Part of a small language model's weights.
Size: 10 layers, 3 heads of 96, MLP 512 GeGLU, vocabulary 8192, 6.73M parameters.
Training: a variant of SOAP for these matrices, 3536 steps.
Each number is 500 + 50 x the weight over the matrix's rms, rounded and kept within 0 to 999. Layers, rows and columns count from 0. Numbers have three digits each.

# gate: layer 2 MLP gate, 512x192, rms 0.12, rows 331-376, columns 0-95
# up: layer 2 MLP up, 512x192, rms 0.12, rows 331-376, columns 0-95
# down: layer 2 MLP down (transposed), 512x192, rms 0.113, rows 331-376, columns 0-95
gate331:551501544538571592482553545585512604475470557481343495436559527405553541451510525566464488548477396600549488546539564494538548583438574487499445444609524523484487585510542552459499512522540484491481517605540464474550459456475587500501520498563500513475471389602462565490494524523513466475
up331:516466507503476532555533523491523533539594529519491515492506498486539462535546402474490612510549458529496444468524477440532510516518553461458490394535477519498492457438542547504452503585483484471493490518507484459529513431491577440463586480492497434506438473475478515432584550507549537451
down331:430455487506492522544399563482523550551566445451519536501498502572490550465502415509553550468422548542456470445437559498459412506564532522563595462490532524417625448426480456466557458538464442609483575452485508460469466485497531459514516579533468448501566609469519486480487536438513494459
gate332:438394522530501519561527536447449381575436483628475521541509435517465469493590494492569467532573390466490533566633451459500455532460525460557533445518532539476555506479465521509547459504578537540508333519481554521486482463525548569479437563544519530488506573489513371487427481549559478526
up332:582515452465554534547550447531493435470506529516552504459444518431553608520544482432555487574538504480564395505539528464499469510562498497420457483459552548542479489442492587556475504471459518576515489429445473476517525491429468452512450483444459510363544493430518476598520511437476520512
down332:508542439477482488477515527487482479443505550538503532409532511487525507497451545484459531533446448482542529537521391527460535534497560424575530438529470479547566506463506514432567567425507473588495406499441522483571480534574528519503582683424454544438583475589532499566525493422568445466
gate333:520618496518493538522512534500494405503542497525495471530488574559618336533538399454585439514544535562444506473504517463493480533514467566433487497544515477525546423492478509428454538529466455488596576550422567458420564518566607560450501496523518447494505466588508500513407516491460577462
up333:534509450455511514492417548525446419396491607552494485447571434541527530528483528462530517503483512513478550563453599528487401475546544484436508564572475528512517449470576482475457591519480474391476542518475486507515613461457580517485616433527533512548461459527415453581482500433448463484
down333:413428584504464532489481410525490402563622514478582487503586499559532437445503420534557425486443478573479478469569511524522460506495518438592478476398479488440501573626520548438638478483525558506621512545456391549472513475515509526455417551565539500511508531480563542532592513541601571469
gate334:559450548541513479533608508524566474479564530495538457462561482565517527553530423588476536489483493498500529570454553486487456473475397450572471553458573514509437488502522488518510457493490509562433465558565533525525584456477490482429575593504514555546448505373471473594448486555505492540
up334:432491544578503407513404474485446543551487464557482536518503522540475510378489590455487381531531478476545469468431467485506562566532632507450568445506522527509585535454506527530464558522512474460537505504492506530437475524459530579438565417482454488431557586589478466390511512490518502532
down334:473484432474526515548578530449543536578598516526556542411518488602473449518525540526458516531491574535460420605539480412453465505403471425597462526487535548467506469529622481476455476488551469594467492492633505473534476410487501513537412500478503483481526572472611547498477513462577523428
gate335:586585517550477474469566413518392502490540450410515426535509540586509521417550463474465567502506519393501479482499443444451509445477560529436500507539389580357514479568448523515421518554477493501468536437565542492479510403642542467520478519621525558540432518513629377481503531507506496447
up335:415410494526537522407445522399494518521571493443449469580572426543582355580521483531536511535523547435512389464505513519590411452426518531451524583437594512494591512487463408547496523545546564446488513523440542518488534394526524487438473533480485375481461460422389448487447527564610488482
down335:583603498440505515521515373546524506508499542435542461555410549489576442492486543563410580548563474444459495504390449573512519475507441473448475473570539547440484486537484447566504466495418412469560428460520436433505635589481500598500605477478523548516391476462517516375407533475526408474
gate336:513586492433514538469406545391503517474582465543313522571398351573399488525456485541541388550495515448398410487539529476511464426438532476604437451523417519542505550431455539415583537522544454452475531352496564554566571464464423615661541447664583624383457472502479431478505536458529435567
up336:488548458488541523470453507456483481475630414492376465563499392521422524539495455488514359529487543444469494527372579521500534419510507516605491484527607522424524544399494497362566634481533526411515456394573570547562516504491466546533498527578502606520424454505378470556502566455589445462
down336:489501574512406391541580533454528663494465440530494422541508489509593617557505509460493475444327407456541569373580475518487423398415396647495395414415416452481573454470554456499440464544453558441538520672507583531424553506482605436640456491507490432601614517535451499429592551525412536553
gate337:541313552469498513390576440532506492516438498479495538424490503505536476539470511505386505559413521557484493545436570521521425451519502518511582535602502492513443460458589496486441412509536543583524575576549525514505429539596434521499495421619493499553611477512546490534531470533490518552
up337:582428534596440512473553373558487553473537511521441537445507473478484488501525464528370452506427472468473555582523554564547504335517450482393536439513500451410509444545558454499498498531531409515537454534577458498457560413422423495498481442496574481524527454488564481513469456521447534553
down337:431463430499480475433480489478513529527473437519417487511498485531482534519437591429497438415501508588442542589518490431484583479551550538480571470510508513483549448490529444474521490491538516512476431487440502515499526537400481425494480501608475388615458504583425555470505608490481545470
gate338:532501449459471514550484570530591519515519573507521442421616573538481428550438583551464511458595539437585550486438517456490559447516434559569455353545469476523527520596467546498446535428520599547498510490447530563452523504508516446460501463501565447507536493519445462517477372538530557510
up338:524550514445569466511440510555485543486558521533605432517526589546448481617445506495544527575505625467565416517494590507553561411577544491510484425456482521458505440424499540532496427512451481441465491446552442542532498549471507491530409546429459438617476469472394547537491532451448525575
down338:479488511462483583532506434512433473546579509540477487520605510496556580464692505535560425494484480503447456555472486451528432463407451402508453591572494480398397541512448494417480480539388463502495544472544553543466578464509454491474537487446486500514577555502516464475432413483434452478
gate339:467509451420514553521547536469552570422453540525480469537420573528512636485457531568481498490485539516520463549514471546518560485386535465464460529569521533440436473508452451455407531592524521559477585518522480413540526552548495455510404536527420508552473497508455443426443523420571555509
up339:445466500577493491561476570531489485504553494482535552527523488456522451532552510504490525464486518550523485467563541452462550497510495483590431333510501559532521634591578532440506542542458470491467466459579519535519508548482560454530496391462473467493509466486527524445490474542459506532
down339:484445533567466516451530556459493355385436479502490521462420530493466483486461570507511499457576470569588487502577511437498570530507552467534515488488476510501475594572546428524491517447573513541550503519498465516493483509434440449495473518440486533486492499570549466544522475507487446574
gate340:565533444421396509604506478550580385518453497535600524623499483556550457561423483417478518472460570500502494444480432536504507423561488516499459486458471350609513531447456499405453600488549453534482525477481442468401493451525564481505457580512495462560529443472616481554616532486474514511
up340:564416567459541485501537508580472506475481480523356408459454556447512490456455474515518532517434514542459519431497493446431483571462549557573484544546547566607513487624466417427522535488468443541451560590589551553453511504495442520409494515615651530617529460480540500519508449447453553474
down340:547501387640463476573579431491486488495521519503497535463536469458465548533513536520532458479498517450457479497498566503486471421505448548516500605415442563481459562524496501582416499527468520484570484517484497534435323429517534431567525526454409556362504475396447471448526554497554436554
gate341:435474490593463466508563575516593502476415502489537507404536482480546459493582621533447452521468521521556467458523580505471545548532418465480436442514376491534435380488470476430520469501465524527468419553490532448482442501485465476481484474529486604420508516496479483426427577521573504513
up341:485519457522450454491566512526466526456583557448470459466466490483469446385569402541446424512496508456521444488533476526476518514550434477484338507493499457471462503527431480392474358489346530589495469435493505420446450508467476496590537417492529442460477524439443454464425523456533467522
down341:540515502598574427478517486448584480503470510532505473512517453444512465531507458537511583554448482516417475458501458560419530533527525448534508564447599536546518449487534410480518510471548518429585522528509442544576405488581539506505368462463461466538521516536555446477511536430507494535
gate342:538465582498418515538387479477522439427448460444555501514509492477399521475540418519437547561535412359529514489440512526487521493460548511543421514480468499564491493444418534500582631546534503444587455411471575424568530502489571552516494528434429538393488474516505522433564474425484464508
up342:421491501543505480486543409580485464466543481374424533484483449468607630524511517557516505504515516566543378425460533490519471578494516452535596588490490482471522518504420504590467451421490536438440464527485472486553453546440495373424524569498444509607485541409537455487549557482414503560
down342:482573499498528488475620464520439455550592459593453462489446535435628469529514457515477473405456510508453503563540601506523496474524514426480483540513516498474494465515526489475431474447593529461543488532503457507420455426595482581567428389529543492470521555477468458510479398531430565471
gate343:467553458505546469442490487413507577473478501551536552481392472501572553474453466511502501461513503439536478442398455531482504504431489414454520479557509557514531578477541539536499461522421536555414550544521466534591510546651476533556543570519491430484462546406446477532387547562506500496
up343:526569437527462484411492516444526503525466483478430527470536576501435543511466478533601489588511509458572497481497507525472497516518484572449469475597569490468500498494532457628503479519460547486471542544435575564510600450659499507481510456510434444459450422421491393484507550484540429516
down343:435439530506537482552514543542580478489569517524530417436501498489462492534488409487535474546498489521397498545488575543548353452530531547508448584390508533470504483563503484473483552443614519486580512433534465459464393441445524418495536562482441523506478513558519473507376492460516587461
gate344:463497539498452462511478506455578512485539534475487521397545606446514476543590507488479505542505555435485507431497521504494486496439549379473582436453483462516543537552510446480506499498598465442459413477499525552484566471477494494606438495525441448579498479484412630473489575458488465548
up344:481512470508521539462548502539498415489508501509497463505496452578588447387365483520557488463484489527492422484467525494435548560533595522492435597545478557503495537557533448521413384411422507523549555509513501558535446508547507542499481461519486492568590446544519425472569435519428457560
down344:527423519501535539502539499550461571453503521536584509475461549423400464516586455485432438435416543444672591534538494528494563547512472483480532432603512447555533466513510504484539467502588529510437462536449551516567543518464527469510436490429510515527353487514472523421484487586590566599
gate345:584507472629455494471585496528470504456508482472555419545448518464521435465483519499483434509436508419531504501518470507518526502453564583451441439584490519446525452454563452543485432395490476427534476555465551432559489447528494566482512489448472518587453538602487574491524451515522517545
up345:512557445556570500504548549419591531443497520455601500517410450474575451538404516478560505513591440498488569529525491548558501484466551529511534410554480498488513463445530473441571495529539519502468470424407460598470457481469530538416501446415586441491454526466552394523442534451525514513
down345:454515472506468469499458405583426572504529490578382515517549577529495516453607565534451548474445564488493445516500438505522533474508497456461475576467496515541533554459476515541523517463597479510496523567466543473519535472458536459521553523517486452535505468490512565551531491569473525459
gate346:450517527420526496460465470514515500516526496429458553457505503541444490512528531610678584536470594527508557596547568509414515569497593452464484484535511476390484484573398505474494544578484493473491531546486505568575576494560513513577561484562400472480494540480442527498503498548527525411
up346:477475471498515507521440465543495534457544490431438465516503439608493527507529568519526512530495467518571548613481498620523501540398432463428459453462526502429498567571506488441518588547487524515446404495527490524413545492542543435496498560541487582584467536496519521516410488502514481455
down346:485493554495530598605497554531540525539483560531471532633596483497451502579446370488503607525422501481501525443607560511592430459502555523510474512506499472531570486443527439486459495500507530455541346565505386516463508520575489465530498489491505431441534467523475529562513425483463513470
gate347:460516531408572471531414493640516443506476525443471477454487486474487505591461641479461522553467482434558526527538595465444537473468513568457519562529424490478548466521553483433565524595500512548513544574558480486455375459552503423558479482456569500585464489513496573434469538501533496462
up347:463540512497569453553409516572504427480538487517425487416533530504499484582451594463423503451527475477555515523519487422540506563473504499526536491554398521484570484540517531451476535536490501527592545640457489478494362442493485556439558461477536490499500532546565482454536546523563560525
down347:423535533540542451451605463431466511574390473523523531497493559439463458552402464381435530439534485489431432431519568622445465493531472438449453410499650470530573465512546522503524522469459503497463521543518552530568571499499526451511450478524542449509464481596482525476586476465490646469
gate348:491532587555460503490478454534523446552436521556446488450552527484565386550465497517486428458538523454525521582516522420520640528518498483521530490465531516519488490441621506459467388470453398582601562559536587574531440513572530485524400542435562580449506541555436493511487549607430547485
up348:480460443509502609563512538569454519458520549661527452578588484551460525530525513491506534564423527548482480476498515538503509528489437458543481482565472519565494439493431434540545435505500540476426460448508430492548542496463429517516538498527519452540503440429551498424563452357586514543
down348:429569513484488589432462560502549552474480495481463594561455559600597505360354570473447499423477515461482348483543489506502433521490426503441459407518450419369523489502545551514535457479523450436563534517527439470435541569600494538476490432509475558432521596550542581435547513605528569538
gate349:529516633449440577523548534496496466404548455453570499440560546520559547514566448490455496468489472450388527433511446462579478499435563516501466377546514465577436459510566558493619443527574511456489464404459464518532455484525540477588547504488490497479535473540499517496454415485462445474
up349:474516503444576373533435548598564530496493514461420503491520488416426439514458526468568499585498475561579476526512545591485534512517530464405573546510544542443509485590443504594490496486433582534472514497563541475474473475490377480488421473470523487654439423535527557425565509546502524531
down349:498505437547420599476522550467497460427414539408509501469502450518545481527466459534478513466488469539446385417506537505473428535530520505525549523582485507593431497513534524412471612494474529496511438519488473514531520577453550500463502431452483570481479438465511534447538525510503441446
gate350:513555479565446512483426534471488465577371514519494500440516560538375417401485538505486451496481398532504475447516506507477553434521532412623435522532526550413618473586515544519476498570551475517441506577562525553517528517571521563458582530394522443497494485574537554481484542531450472444
up350:543481549503448546462391596505505521507424492412466442528401518561474460504441374439463450554527464488549458542506436439483503462502472558435470578531475528485519417529488569490452504488607424419478510515587567477459537510504503533453565515437633491534483514490543458488567540542456494510
down350:512585472535430511494520443582498569464465464505506464474493596515419537471518494467617599562500551550531391564538544512476484548556457497483429486543428485474433492586535482445478439478456534555559490558468520523580552493417418526576574548488500517387552482394405508610501481512461443582
gate351:520462464566469488466495497535382514403415473537482396568483500514480479531528430468486483506488519403459530459485445451424518483557468589594548511546449513464627515506404468428521478508452499459473501474539518452395479593494575499577605508538594491493452449433502560414499501577505421451
up351:579499446493480548449496498536521552521418557480618539508517510487427459481509505531492444509451526448567487452480644467479435529542646448541587562442429561491445454401544512386438523514629440477550488553476420455488451482398552418542497529524514564550534531512488417535458467466547478505
down351:451483420418431427490538537443493442461499521510373430488565520591598390539567469476448508456558478603418517487516461472534468493483458469451485613522569463476530417439513516494504535514400534529398525422601534551452490470533486413506553434490514460493473440466568536532505513446515471477
gate352:417484543572484516459581465582492551435588461474530507478490489566499542444518567559585511521474450507497481505523555476355465430522567436510442458511547593450368630466433551499504539509599497560383514505475561472488538419431421488499497479485521527475535518501505442549423502445488395476
up352:545474541512423523567596467505450514472425477374542434487491511428497511493527535550569399619587445522508449609513565483471445534507516590517502473577546611477423472491519584518413450546571526543502587512413509586448496431492441493485504539498461430518567512544436480525514449489611488448
down352:407507542504509337468481388492539552473622530508541491510513426481580472441545620576436479479480462539536519474543551494434483344421503457568452433425529517503452562533496507502546490506563407457424454536498454535513509526500474510498566518607484534441442539499511448418454497497444554583
gate353:438529548562507430473527544590474580483479489472512395391575490474491450505469533550509502495493430486528480464530528505551435544627525540520539457404468435536550508485538498520590484518506486415446449477481491498455497426403479528351440483465480494550501451507557568498500538467515531524
up353:547442485486508421519493433481505456402432539474443538494470533438563559608534537471607530466506572554494448507505506407493556496429450520546483493480503523486535557451502541528532565480469549485525533557539454529536483515602484439474504523504494509481397489454486517442489486562385586501
down353:531501552390457500500544492550435556475528516440512548514549539522394487468470538432515546412420555506527533526443508507405528469423530484410516498536497440504447478484469462491534558469508370522484399493509490536418469429457555429495502454501511506518508487509444489454494459544548494574
gate354:410464430461511437446473427370505538493472416500463424561422481563436449465501442552470411457516465487533479487511492499521537568525608484546407447585521493447520471531474512568508524507511551497477495544439506544514436484475458464445415490499389550435525482425509487533509402463540513520
up354:489471460559440543498472400375485545501496453539526488599453401498462490546520482519474430468504538437495507555523513447481588475482567474526521516531571524417457473441478540572515437526517572562464523476509564494536505417465566492479535498570468537482561544474431568552422464473467526445
down354:515622429531458524534468536454596518504504447496438492398454572447517526557530451421450486506480461483496557486423476447445478523509557449550571489460508418472558461486537469514434508535461507564564500537477583510528464469548569550573467494474446564529527477515477591430550481520531479460
gate355:541571555544563501355567496651456548445531535536380442359596435470536511488445510465512478544504441543476547595452561601418458503548503498626516519531452541496527542442539527568489425566491473470450544448548461585530519514448494428443421473519522463458429507460564484396469582400566501434
up355:495580483416456341482495485459509510434517459455398507456566446472575540536524421538452529486547539471500522474468490528507489451522486536500473522529548501519506477521577519462437560524524421519521483428557517504515463567422453493479549505566458499591423599510436633433516634504567502461
down355:455441540589477542481509385478477504507522483471580643447508503529466545494472478477544519538548545505455566540586474482503382537574425525520566585500594502585541561484506391457510526426508597456409500515408490490520501481504459467526518533485541547567435510442514475492521484563522460441
gate356:500492537526537566516518528547449471477503470519404501422544486544510467482504423521395488499544453491504624511497438534533426414539522493489524396512500464561545478639530544476509434443474481425419523544489438499464462658507453515530507539577534578519440462441583497499539495487550454474
up356:459547482543508495512478553494522530543465512510532513484443565496532555517560581534533549356371502500411448553401506580454499521514388486528537477599472526538508516377602512431504434507583507493524561531551515530508548489569512494553534484453512540520469450528444584522458490573509551546
down356:437504538542341528526566538533556549483522493540570490556456492533411607529500516450540443471521474436409439537388538435516552514426484492485458554555455465477489446486574484495479493514389578529529486447616614500572510409477429405481565483546507483521560519463445474441468560464491540457
gate357:489556505329441439539432575537560529576503562424503544381587447474504553457548610535517478516476449435508458566431506517466446525557477482445492442474490464487463491459480565557531513464440568518502489409446535508500485430450542532498448496418539477463549511493449571443499461469525501500
up357:537492522430405399541456587486551461536489539466415455430499532466545429573558639546537435474504470453455475582588526609482529424525476506446505545484523425450450560443448516534546560443476507544393534499507574620533493480534482444500523537408554506444492424558464518485502497567594516438
down357:504496448556461586467547477485428438520520430521529454517508490551487514484434469509575538539422404612568423448534441466563482500520520556574465547493551532563533441580485563551454471487501543513518485564494528552475576523518438530436564578470529483483517501409580464630445521507512431547
gate358:471466521543471576541528443411497494447527497519527448586419521481524536512493554470467498478453468410464528551502529590476594523476535497549584478432533487550520518480550528529527482439473438518509535472471463539533489498441511482483454522451501510513542516464460514496575474464584611474
up358:548520537457471496498491557475430543464449349402565503368430473454440461505416552471490498498523427466539488525490460492493422537607419528351443476448490569531491512472538408504392556548527543513506495497463534361485557557584450493521499425535504425470480408468526450394430573503474409505
down358:456592555382486442510486503461499558524478558475520450536447532534448482492433481436525556454346470522440552487426571502523551475500509540553537554429538509481543462465599436433504486519534472581512499394556464555485481528497499494487428443437510473477542442529494514476603536447478563597
gate359:544462546512490532472483502535566512494495549501472518573539442397503427478464546578576521521535627549502516540504475491572499439452476400574608500485525509523503449446461467443399521433435541472435607491499464475426532469532349522499481416439416459484470518523393526504484591445470533465
up359:460459533489542496480413463457508452598530510528518560540433479511547401507493501594486502508473547487472567601478560493530470459406485495622497443489532529536507443431507483461470580456445438528524636500507488494441528465516501425576504478405483512449463518542500497388456536561500425549
down359:586543572535458504490507505443470500526408570516442487545485444512388479528453487528508570603456548457566423448535481480483519532562532545442476454443553536444552480461434491472476507559531498552524506452549480498524424529413470517432539474480503536467504540431555445498488519463477577526
gate360:477546601469456522492520498527538511549554515516397510515597544539523621451594517516531446485567507464402371489517495356457542501499535495597614402486499514468512459427583517471513540527515363467370452493433467587540441573516495526455438467614389526487508561524504490642540504478493524542
up360:506445520467542552453523539494445611462465435499539490564496496431513499532434449408493561503427480558503453517496525560559509540547587555510384515515514546444480585480381515549636491533521460519483556523488567532577406356552432431475513416495493546528501382455507617477548635491528482464
down360:547538450524520494500541412526612474613638524507567489501528543440567490532449561540452496479600494506449463458488510509480423530442409467436526503479461508466460501447556448458573424520427553360454446441432471548484563553547472439446505491503379471559516430633493471422440507574486431532
gate361:517501428462528485521544513553523494428561464472473445541511578473527603493523587424527501539457495485492383557513566531479526595441460553550492536461515469481395550538462462495490577528544457454448534585459469441495479523533510582567526498513387557472570540479492441588507563465361497460
up361:602463489469499510495395520504536536531498447505495532448609518451504516520544554551525498563604600533425459589350518489406574548587470593501461495443537547562503471619505510393393555537503481517471507457555538554562629439538552576559563452530456472445448477574524492559477454565503468471
down361:458451436544527458499528551580460501559483542534522501472531474577527473611509635458534362530491480587478582518602521467470498506481496484464468534494484531381437506482617492432444584434558478552448537559511516467527457554507556502494433535496462534502485557562463468457529565549417588470
gate362:509532543560468501583483456437552481493486485564475505541522484525505540439499472409557463500543520486497518497480480413467523467518429520502538505427512479544514524552496483487478463519530478441490459547441552504524472513514499476544435497415460436504511430478489405435497476457467477531
up362:549493514565463455510476480463611527502517507532516526566524502464431506488506485427511474498569525483513479540544578489507511450495512471442461497364463471492433513521448461480532436513497512543488426458524579523468407436554468531405460535448555479528509448498446484449496496478490521529
down362:499527463419526490453552536466358512548471494470508466467458478441497509525491503496475426497471501578592498430532529548483478510497534481478524499589467513444478405445582504518536630527492525534534502460498417475599582481513569489569553480507552478523455575576627527503501477493556523438
gate363:432541527402464488472462560533503572498530449559509470435524451522513371489454516613394475562548475484506531541514463519489526601481543468596545450473369532467476385516516523460479472571451430576493423482502582531490497576453523495473455544594503553436595583513560485416508491525523490570
up363:522532492511536493511502412524509499543388566485490482513521564496555516480442498534433526402538463481502639525564486540492506574405442526538519497417408430523493469544490596587502532533546544480495507534509488580512426518447525535565536446579519486418453482491568503444524462514504366475
down363:413517476499515439481491633512590544462507470500439445503600462456498450470456478489403496521476481489506493496529571523450477487498521472499518445517507467470539422562513514478460495569558507526522600515486553499497600452478474533576470518440552404528555560430491499440474417442559478476
gate364:600553475471490476492506560485512562443539515537498621540483500486443502528521473520522528457493491546513477549536530556554470438491532499485481556479536473555460478517512513453522428497544454440469489567612496470459513588516493577504507597511421525495471474588563496553456518567467376490
up364:564481373559468449472555472503546501406514526549534517508500508479509519467464523518477530389440396498492392507390413502523532497446421443500500542511559426445507410506556548586541485487492431528531461473480445482544476512463488477566520486492506578503457443454505485536518515479501509531
down364:542452478542454445343560453486583492474521541589517449496462520539525506496496624542474406381485502425497530524427428494604502518513569437578495526486565470500495518591457552519566459639497448501600521557513438505538426558492576517478496497508488515610477489522486417528532502467520447543
gate365:548556504488504589456538556536479529440532462591480457442486429652477513517475554508529480516506508475525491446501522500426519560461422503545470442530447378477560520504460556567544470452541480528526504442502545447520459463541471505483568526447442504500420532499501496451463418456536452558
up365:469547465504434516524484551580555413458506585516548611549471510509482453451540481497372463638477520524512530571521464514539588474461456504495518552477467537418499481535523405520410514521505584554410449447506515524420475452439440552476413485540462527490615564422508540523530545542561559462
down365:460441537515467493316417497510486472520465522560556471531536442539458547476470547471488495594560478514505529443541564480453432567437478508446571472521528581488515465563561566425452468468465554556536426438527484489505471420496481453481519552494516472507538457609513464502473425475504436608
gate366:527511529576520453495606537519502567496474485444567511483441550480452523482517431558541478571415610496495479528476457500534438533474563475441529502496511464539530450566430484403528470544504554425418496453559498509454524473520433463507534497532413504512419527381404593548418540490595382479
up366:367371431381482487490509498482525464503514489551398487454562463511525514510509591492337501497593445489484567449507538501493473532592462513515422428561476505507471508472491541614526477377541432513485445466588450524518427486435468544520485480475500452507516469501552490561502544520438578500
down366:530560508534547462460575457587449534504450480486526425525488511507532491498502408546525510590544564499490471619475563584544550449557508479481559495482534530509500528516420481442478542531504516461542602484565535435495521480550423530419553548471472547457468491449573539510447484578524448521
gate367:526518557407454489433489502491463516530546482575446532551444632424515483510483417512436468504610481578465458490528464501480452500542489588514463462547549492522468552584445563451475476558462555467518459420526455409482519613503473544488502453535515476469534499492420510488482521408454495564
up367:585536454457408522472458436556437461489605429544481460454526622572451548508486510588501446482566474614485488430397516445491459467445513483473434493477606456473517547515487490529463454556497584514488551438500440470513574521509553447465514501492540476435473540493445514559520483419496486505
down367:551455580483488433500511519489553592465576419504476454541583512532520461451582539507525487540432483472507405620538473568581520422528471470488453550535471525401523495540471451478519601624492458464384531492482533414427468513462391612575521455490469431445583486491527591516494490501505481457
gate368:594508547519520559471553576491528524551518548544629585472492403437550502513444552543529536479514567464460519513449459454415539490442450547503414473432514536506518445466525589473543441498575482489480520558517633432475524467478460501512543498509429542461530507510423468532449405446532588471
up368:584496448471511532483514569512574515511536533495494509489432533472507492440489456453519498495573488524475457496530492451469518594419499504496508415414518501406452520543469536482518460534562522508434486473412603473471506496580511543508542507518472496523426498567507414569419408457461468521
down368:548560548510552499558506498460505453527483465527592526461489567489493455611550554474497529442559559467448505440431482432468457385538474572479586564499502475507498515459508557465499609554428477475517456511481449500509477411530465483554500435518333578428552417333476484489528552534490573533
gate369:520483477550513474530538445544476467532451554595439489535532599480477513481604566508555468561511542572447437529508491508374538509418492577464422522512524497388421620522523466507499577490508562602461476470454562441510465489554452433540599545456466537507494504547505457492533538543573532518
up369:525531459461522578498526530534580428472496464472542507393469560550413449497443443508555523562594540467534511437518530318624464480488488505559443498508484520461445509553550579539437493499516531432499496501408511498509455452558569569458468500535494464504532502552595515449569620439468441526
down369:561518503575471474528496369509525524454549513540561562476462487464518550558471482469490479523500527502540477495521466512474479405421551499481515551546513497504539567489442470433443578554492507436519427485436405458500470443497489417500523439482479566484502454446488431442593473520498479525
gate370:463559434525384506511477498600482440454460490560539392470496503596493553499428481523458507509514473459509516551418596460549482520546503421427519585540535563508569483514542574465464426478576457430553505558456550505486580378499550498515522624473521502502492464523567495489615530453515439434
up370:485399447483528490501493504561508452527540498553405503525415477441556604460558550469495490457503536471555455437492569469539462507477429473427543496433562518645474596517531502539448514521516547379494533553459566503457541481538508451480571497555478536489534516584503517418563598584530542475
down370:630354454559540465447483457454583509520492451478504524488495456475416473545501562496515467550463472552478452433574455379431521553534558559526482474517486466471493456567505504456529547588473606548461511453459571487638475479537450488459435489466494503398492462507476502480490490345407390512
gate371:523447644571607552527536489573565545502561499453472493499493589459511459526481622458436502509451585468511528589515391590552532465534522450526556446485513482577547500439556557438522430524589521470525522518520611562440606479461531503531434465424377471579521445386456515551536484487398459561
up371:685422508487574536432541661495528463470399574454456498488520473468439498550501567473588533461466485567507444544500436503526461417493514549508458592488377463431445513536456438560605492479487502495517509518549551489507525479568597461553537358544458425525498489496444507530506509488394472484
down371:406554395468541539464399484488512506538454465559547478417503533445521457462426426485454550492469479493477514465563513487478429456521479490419465462462591414483599462546478585453483538479505504509444493546542539478497499628563485466464514580545533511598466469531500485555511452397550433490
gate372:535465521515505542514533477510523472497584498512487477458548607465521531513455460488577530501451555492427500540481448377529530475488470435534488525566479540529529487511571514575526499571593497535438544462474586504386510533562503509485488463444436544496466419522417455551489574471390584523
up372:451517626481539534460500461565466504385504480447522461416415511510482388524465532464512443535534465563496517587362485508453525389430542459541459468517476576413459465544482435498492560465495564518474427478451480501541485540614530501495419496489538554490467489414605555471577473533499522458
down372:513513420531501461462474510596501462505511468552485552484437463473522637460467491549481434513435413458482446441610507579521539534475532449487536558463497474558506587508506560526524499479500477516539596559539442537406484502459595458440534467615454485560502526419414423578469481482526442456
gate373:472600564501508473590524484508565545533533531532582543563447592426561452474510509498497492461539550493517431414472492584660454404508491483534509515427572536517566541506545546501533470551556540505540480500424539534529434477455477500502530530486476485515447464455520578604542480510514475458
up373:402529547428490498470506500519461461471430570499455552457427533454532524496570492541548465578445554597560517511535514542512519440612598574513474394540602450459459509519420521454517491516458482483467480437483498482475583640446544484545494501490519473567424471488504490577472540444491502577
down373:537408496487443480535458503458578584560416549600503555442557474515566571532581409464528482422519460498452467454552551479515522524456419473557489502483518485433503445469586534432533583490529487445451556352492469483529501555435542506537568500410463579506573543360475437512547566421511485544
gate374:505441504437378451448524436524524501408469533511473517499502474534430504465452511455534550490508414371573537400488514506452563569585513463518537493596509537555563504456543567632492531541451589542595466369559477533487564471519401445666456491384489573481399545483452450460557533502418525504
up374:453525432465561550556491465532502554499517421606480505599566494514512470495498392520506535522403527426521478514515510464601510500455487440504393506500411484509619450448535471519506527469538504425404481442585548596583622443440447537545658581491431538422508580419496552488517502528563549504
down374:608446529507579529456570538474440443577522429484542438404449515518534472477530566533490455449613527546469465496521477528486655549514480542477598476502541511537485471555472483482414469506559495553450459557481513423418440456499529493417474375559487489518546454452543414476468505543497428457
gate375:457574491566485531500528508458423490574433499473563470480488484497470495538443425519507503490576521577479516491542524465493456487584470541500630505510482457606434540488486523480447509573527491501521519513380498438422596500459493478508481575549506480468422509471542506508566495479528451447
up375:569588565475437544494476425531495402482478582536509533497519511448572479476420509534461530640437545458502505472619528564475509459438585495486483499465502546477454463561459534528482559568437529486596471470459479530479496581410448516500424408501470497413373546445466500431513489490556507454
down375:569418563537549480547458578422464586586437432487523533492525492542467507474532474554456567354484456495490515511597594486558482407451432561458513505555527566524484509501453458442563424480482483573511421518534435409498438529531490498508537546590434548416496537487563444554512545560458499470
gate376:461568485493561528497431514600479562436538474491550526541440411534451510495429556490475503487624446518526463517517477484517506537477463559510523464500482496525534530507443521486414570497489447592473555515523570465505517400593531519478465484549462567541536521485556553435513503477488577534
up376:450434490458461528450550410463526454628451522536506585463520545472497503495544461510539516556485490508441470510516489515527528533511508519498486576492508485468475499408523504469564500579517503495527459391490449472525514508458523399575482490446491440497435529583451480504472499533481435493
down376:525534424489482547563523517493486575472486430474478482506500446482470450465395511459513464518519469487548577438528520495520545479465423516479527419473486497492615441561515601465499505423502496473427563528516524508462499411496506570483521555548462427588567504494527515516517458465515666472